{
  "n_layer": 9,
  "d_model": 128,
  "n_head": 4,
  "n_kv_head": 2,
  "head_dim": 32,
  "d_mlp": 512,
  "vocab_size": 8192,
  "activation": "tanh_gelu",
  "norm": "layernorm",
  "norm_place": "pre",
  "norm_eps": 1e-06,
  "positions": "learned",
  "qk_norm": false,
  "attn_scale": 0.177,
  "bias": "none",
  "tie_embeddings": true,
  "parallel_block": false,
  "init": "normal",
  "init_std_qkv": 0.0442,
  "init_std_o": 0.0104,
  "init_std_up": 0.0442,
  "init_std_down": 0.0104,
  "optimizer": "muon",
  "lr": 0.00883,
  "lr_mult_qkv": 0.4,
  "lr_mult_down": 1.5,
  "beta1": 0.9,
  "lr_head": 0.007,
  "grad_clip": 2.0,
  "warmup_steps": 200,
  "schedule": "wsd",
  "decay_fraction": 0.933,
  "decay_shape": "linear",
  "final_lr_fraction": 0.0,
  "batch_tokens": [16384, 32768, 65536],
  "seq_len": 2048,
  "doc_mask": true,
  "train_tokens": 154500000,
  "steps": 4124,
  "dataset": "wikipedia_en"
}
Each number is 128 + 24 x the weight over its row's rms, rounded and kept within 0 to 255. Layers, rows and columns count from 0. The size above them is the row's rms in percent of the matrix's.

# layer 4 attention query, 128x128, rms 0.0824, rows 0-16,32-47, columns 64-127
size [123 133 115 119 112  85  96  95  86 108 112 116  96 101 117 103  98 110 113  94  85  83  72  71  98  92  93  89  99  65  71  83  97]
[[140 125 125 156  91 132 103 159 145 109 162 148 125 108  81 127 145 132 107 131 129 128 139 136 150 108 109 122 139 116 106 151 136 137 119 126 131 112 129 139 140 132 116 130 119 127 160 100  97 130 116 138 112 161 140 196 153  88  67 137 121 171 124 126]
 [ 69 133 163 121 111 136 152  85 129  97 110 139 115 149 185 133  97 146 168 141 159 108 115 124 129 112 129 118 140 121 112 131 122 137 133  92 130 163 134  99 149 139  97 162 127 124  91 111 154 148 152 145 143 155 151  82 129 134 148 114 155 141 124 125]
 [154 158  85 103 166  90 103 122  94 165 140 116 150 124 134 127 135 102 146 150 117 100 117 175 106 155 102 158 145 138 143 163 126 111 108 130 113 123 106 134 108 126 129  69 150 122 144 121 167 126 148 148 137 102 131 168 137 180 140 134 175 109 112 158]
 [150 119 160 137  99 161 175 120 100 121 120 127  91 112 135  87 134 110 100 130 143  71 121 113 116  89 142 107 152 103 150 119 129 123 140 136 112 124 137 127 101 138  90 140 163 127 130 101 164 135 149 103 151  96 146 103 129 110 139 128  98 162 134 135]
 [127 144 140 118 113 216 145 129 137 117 144 133 121 125 158  89  65 148 133 124 132 108 149 119 138 104 145 102 151 113 153 141 108 144 136 108 116 157 123 156 133 139 106 148 107 157  85 157 185 138 138 136 150 129 116 101 139 156 125 149 106 132 132 129]
 [120 137 146 139 151 134 121 135 143 128 108 136 107 135 111  99 106 154 169 105 128 115 184 150 137 155 166 136 121 104 164  88 149 111 131 119 137 168 140 105 103 104  96  72 115  80 104 139 117 134 126 140 151 101 138 138 138 117 139 134 150 149 153 131]
 [ 91 162 146 125 115 131 134 134 141 101 130 137 128 143 161 143  83 137 141  81 118 120 111 142 106 156 178  89 118 110 116 105 125 149 131 122 142 125 103 172 170  98 125 150 105 148 118 109 172 144 163 102  88 145 130 116 115 138 155  92 142 166 145 154]
 [134 165 115 154 125 149 116 157 177 116 144 171  99 107 150 147 152 157 130 125  99 101 141 132 110 129 117 109 120 155 133 151 121 142 148 102 137 133 123 125 137  98 120 104  89 136 148 148 133 122 177 170 126  88  93 137 139  95 161 141  91 146 128 158]
 [106 103 143 121 134 141 130 127 125 159 199  94 112  86  89 151 123 141 161 134 163 146 156 148 164 109 168 164 109 114 164 136 159 136 123 105 144 175 160 104 132 129 127 140 133  86 147  98 140 111  76 125 139 150  82 153 131 135 115 149 135 166 163  79]
 [154 121  87 142 132 123 210 122 122 181 144 112  91 100 137 152  68  97 118 115 145 119 146 104 121 145 171 123 121 141 141 162 136 136 147 151  98 154  97 113 101 146 137 139  91 117 136 147 176 152 148 115 140 111 131  85 109 138 153 121 147 162 159 106]
 [141  90  95 102 143 125 112 118 163 155 207  99 137 112 115 175 107 138 105  83 118 144 162 153 134 152 132 140  83 155 133 166 152 138 114 127  91 106 102 123 140 149 158 102 128 158 180 105 121 159  75 105 117  92  99 153 126 139 126 136 107 143 135 117]
 [119 160 141  87 165 135 115 163 114 117 164 130 119  90 142 140 121 152 117 117 129 108 116 138 155 156 166 136 130 164 151 121 104 129 140 101 133 179 124 154 142 151 145 120 117 138 107 127 144 115 117 142 169 113  95 151 115 143 161 108 139 126 130 124]
 [117 105 146 137 130 118  95 143 140 131 140 110 177 130 162 135 111 156 131 114  85 145  98 151 141 138 137 123 132  93 102 157  92 120 133 121 163 112 124 113 140  88 130 103 153 119 141 125 112 118 178 164 133 158 159 160 143 128  93 147 145 142  74 138]
 [ 93 103  99 143 141 128 111 112 157 123  91 116 143  98 141 146 168 132 117 147 115 158 147  89 120  91 131 143 155 132 102 152 100 139 141 163 155 129 112 108 135 115  58 129 116  99 153 129 142 159 153 151 116 133 115 127 153 120 155 120 123 138  95 151]
 [ 73 113 102 134 141 141 109 120 149 133 126 114 156 102 123 172  64 107  74 132 112 139 136 166 140 160 128  99 116 117 120 142  94  99 137 142 128 132 112 140 126 110 171 125 104 161 121 131 137 142 105 129  87 120  98 133 133 130 140 150 146  93 128 129]
 [ 88 138 139 115 124 142 130 117 137 126 122 111 149 126 166 116 110 102 130 112 128 151 164 141 124 168 172 122 140 121 140 114 131 136 161 100 136 112 157 150 121 150 154  93 109 104 114 145 170 115 144 118 118 130  73  54 130 145 158 143 147 124 129 146]
 [118 128 154 128 134  83 137  97 135 139  81 108 151 132 129 155 130 117 116 134 128 119 158 130 128 111 136 139 119 130 189 120 164 153 151 111 110 117 125 149 114 148  95 185 163 106 159  88 146 135 146 118 117 135 118  81 108  98 129 118 140 179 104 152]
 [115 147 118 138 109 133  66 149 133  83 123 132 153 141 106 122 133 151 106 122 115 113 111 134 118  89 110  99 123  72  87 128 123 138 124 123 177 131 140 152 173 101 112 174 126 144 124  97  88 123 100 150 113 159 112 202 124  77  75 128 138 104 101 121]
 [ 80 115 169 119 111 144 152  94 146 129 111 168 110 154 163 112 119 126 142 137 161  99 118 134 122 130 148 137 150 130 103 119 114 149 133  90 130 157 141 106 144 144 117 174 145 128 111 118 149 136 139 130 127 141 142  75 114 139 136 119 157 161 108 130]
 [154 115  94 106 154 120 125 143 115 148 166 124 164 114 111 137 142 130 148 104 121 126 139 145 153 137 110 135  98 180 138 146  95 115 131 145 132 132 104 126 123 125 173  98 125 151 136 136 106 109  95 111  82 124 108 165 121 189 111 147 147 106 100 115]
 [104 135 156 127 124 141 141  89 116  90 109 145 110 139 150 118 114 135 111 137 115 109 146 112 143 105 154 112 121 115 107 108 129 137 139 129 133 123 141 115  94 148 116 182 147 125 108 116 187 127 135  99 148 116 144  62 113 137 146 127  80 111 130 152]
 [156 139 131 143 133 178 134 113 113 132 151 141 150 143 160 115  86 135 123 112 160  99 135 145 152 142 157 112 182  87 131 139 123 151 116 100 101 149 100 194 111 124 115 178 124 137 153 138 168 119 122  96 163 121 136  83 115 134 121 134 124 117 136 173]
 [130 141 112 123 144 116 156 102 139 102 130 121 140 117 158 159  93 135 122  93 109 138 143  96 114 131 149 118 136 151 136 102 122 135 148 125 121 143 124 119 105 107 130 140 127  70 128 162 163 152 211 145 117 142 130  86 105  90 165 126  77 152 143 152]
 [127 105 150 111 144 120 135  96 117 123 109 123 219 133 136 123  85 103 170  95 115 153 130 142 114 109 132 101  71 120 177 119 124 119 139 134 120 135  84 159 152 127 120 111 100 154  86 114 108 135 146 143 134 132 154 113 143  90 113 160 173 138 138 111]
 [163 127 164 127 174 133  97 167 139 124 116 134 140 102 107 153 163 142 113 120 144 154 114 131 136 136 107 142 146 216 119 154 102 117 131 132 119  95 104 110 116 111 151  91 146 133 154 125  78 115 128 124  92 138 151 143 148 132 126 143 124 144 142 111]
 [143  98 143  95 156 131 161 165 111 146 144 135 126 104  68 130 166 111 142 117 155 157 117 114 184 170 128 152 118 177 139 142  80  90 139 173 113 143 131 104 118 130 197 109 149 128 118 152 107 148 107 123 105 132 127 148 132  96 128 160 147 109 133  71]
 [129 117 146  86 142 128 149 139 106 185 146  74 102 120 116 133  66 117 150 115 126 138 159 134 110 105 174  99 129 106 172 123 141 124 145 129  94 167 125 120 105 147 131 107 100 126 140 141 185 161 138  98 136 129 138  89 126 183 112 124 131 148 154 141]
 [125  97 109  94 173 126 104 115 152 135 192 114 130  95 119 171 100 140  87  98 127 136 140 152 127 133 145 138  53 173 130 161 146 115 144 111 114 109 102 120 123 165 153 133 123 140 191 107 131 112  92 149 115  99 109 166 119 162  96 135 147 118 108 143]
 [116 157 120  98 183 124 110 124 133 136 167 121 145 102 119 147 119 150 140 102 111 107 144 177 122 158 153 108 130 120 156 155 151 128 131 100 126 171 120 145 153 144 138 107 110 145 140 127 133 137 120 169 165 135  83 118 104 165  92 103 142 148 129 113]
 [ 87 138 116 128 146 116 101 146 102 107 132 130 117 125 107 124 116 140  91 116  99 141 143 173 133 139 131 123 109  95 147 158 118 121 129 100 146 130  74 126 108 109  90 130 154 124 159 132 128 136 168 149 139 158 143 117 143 105  82 147 158 124  81 145]
 [139 120 109 105 151 106 110 122 157 156 136 130 172 129 133 144 153 140 128 135 107 138 139  80  91 131 152 136 176 125  95 137 107 146  82 160 128 116  95 113 126 133 103 144 133  90 101 143  92 164 134 186 108 148 144 123 154 103 130 137 119 161 111 141]
 [113 120 154 105 149 149 138 102 134 147 151 143 129 121 136 145 106 131 121  96  99 132 153 159 145 205 106 129 118 175 127 120  95 114 140 126  92 149 143  89 133 120 185  83 119 186 124 156 152 145  95 121  86 125 121 152 149 142 154 129 127 139 136 107]
 [125 137 124 135 149 146 118 119 137 114 112 130 122 123 175 133  89 129 114  63 126 146 157 156 103 126 154  91 133 125 121 133 127 162 169 115 132 132 106 103 123 140 153 152  72 186  85 120 128 130 137 126 108 136 105  93 131 173 138 100 130 108 152 125]]
# layer 4 attention key, 64x128, rms 0.0783, rows 0-15, columns 64-127
size [107 109 101 100 101  79  87 101  93  91  97 107  91  93 104  97]
[[143 118 112 117 140 169 132 180 116 154 165 103 136 137  85 138 118 119  74 156  75 130 165 143 140 140 117 136 149 142 104 139 134 126 115 147  79 139 116 126 107 138 158 118 150  97 148 135 138 125 123 136 134 123 117 143 145 111  90 149 109 151 142 145]
 [117 151 142 109 137 111 136 123 154  99  88 131 163 154 136 153 125 121 151 137 145 129  88 147 135  95  98 112 110 112  95 119 133 111 102 146 168 113 148 120 147 168 146 165 123  92 105 104  63 138 124 159 148 164 151 166 154  71  99 130 153 126 138 127]
 [177 157 128 129 158 100 130 127 134 137 130 171 139 121 156 121 122 104 154 143 147 150 123 114 122 133 140 128 163 132 125 115 143 128 160 100  76 132  91  91  86 132 129 124 143 135 134 154 145 182 133 129 135 110 143  74 138 154  95 104 145 145 129 170]
 [170 137 167 172 106 129 134 127 122 135  98 139 129 144 104 112 135  82 147 141 148 107  94  75  99 147  92 142 143 122 148 107  97 124  99 130  94  94 124 142 109 107 135 137 178 120 101 137 127 131 113  82 122 127 159 151 109  75 122 125  91 147 137 124]
 [ 98 143 131 114 106 151 146 157  76  84 120 127 124 109 124 138 119  79  99 123 158 101 111  98 144  96 159 119 154  84  80  94 122 141 135 158 132  95 156 176 172 132 160 177 120 142 127 114 133 130 112 139 123 143 151 116 131 116 151 149 154 142 144 127]
 [ 84 132 165 144 132  81 143 107 126 142 109 156 127 166 164 105 167 145 149 111 164 121 115 120 122  81 106 154 125 155 136 104 145 117 139 148  81 170 140 130 180 132 135 121 120 129 120 132  77 108 158  86 144 117  91 122 133 151 129 101 113 127 134  97]
 [109 131 119  96 162 161 104  96 120 117 121 127 117 170 150 134 130 136 121 118  74 143 157 141 131  86 121  76 149 123 104 144 126 116 139 115 139 130 164  96 144 114 116 127 117 187 132  94 156 128 113 132 109 107 136  73 144  80 143 133  91 107 100  94]
 [153 133 131 102 159 115 120  98 127 115 113 110 120 109  97 150 109 111 161  56 132 112 152 181 172 143 170 150 182 172 102 118 122  98 112 145 102 112 116 146 138 113 117 110 114 117 128 152 131 135 156 159 123 115 130 147 123 136 146 156 162 148 151 132]
 [151 133 166  97 137 137 115 111 148 125 129 103 116 133 130 155  95 172 111 120 174 101 138 134 158 119 156 124 130 127 142 127 135 140 111 156 132 180 129 140 115 151 114 191  92 128 162 121 158 116 107 137 135 149 146 135 121 175 126 124 132 127 137 148]
 [143  98 154  75 117 154 120 104 117 145 144 108 152 157 110 120 166 126 152 106 129 130 139 109 143  93 142 153 175 106 138 127 122 136 146 143 120  83 138 112 121 120  95 158 152 152 124 133 136 150 133 109 148 134 115  92 154 124 133 130  59 122 138 114]
 [143  98  96 146 153 131 160 101 132 177 138 122 119 140  73 126 100  98 104 134 139 158 168 132 130 114 154 141 114 104 170 143 119 149 131 137  90 192 109 134 132 145 160 138 142 117 133 101 129 193 102 106 123 161 114  92 127 139 136 116 115 159 143 106]
 [144 147 127 123 122 176 148 158 125 145 184  96  91 135 126  93  94 147 159 124 155 108 131 134 118 109 130 122 157 140 106 103 112 130 161 130 150 106 129 136 126 142 161 151 109 122  91 149 155 129 122 117 159 119 111  79 135 119 121 104 146 138 113 121]
 [ 95 123  85 170 144 122  98 132 128 185 127 133 159 143 157 129 128 129 179 171 106 150 134 128 158 119 117 112 144 126 106 160  92 133 117 138 147 133 100 115 130 117  98 119 120 167 175 104 145 131 132 130 141 135 124 154 154 123 129 101 159 150  92 127]
 [147 118  69 155 112 119 129 141 157 176 132 105 152 152 122 118 122 157 130 129 117 179  98 115 121  95 127 136 130 144 131 122  98 109 112 155 112 112  90  97 146 122 116 177 121 113 141 188 106 120 154 192  87  99 152 166 131 146 114 146 145 133  98 140]
 [138 143 101 109 128 170 153 117 142 117  97 160 122 167 175 128  87 118 138 116 109 157 158 121 133 150 167  72 116  84 104 109 111 109 124 117 141 103 109 112 140 123 159 128  84 144  79 148 154 147 126 131 128 118 120 134 125 179 131  94 162 122 125 161]
 [103 140  91 100  81 107 142 133 138 109 105 156 115 150 154 154 114 133 136 157 134 151 156 121 152 153 147 139 149 131  99  88 158 143 128 137 117 132 140 129 105 108 144 168 137 128 110 131 101 131 120  88 102 148  85  52 126  92 117 111 128 123 153 142]]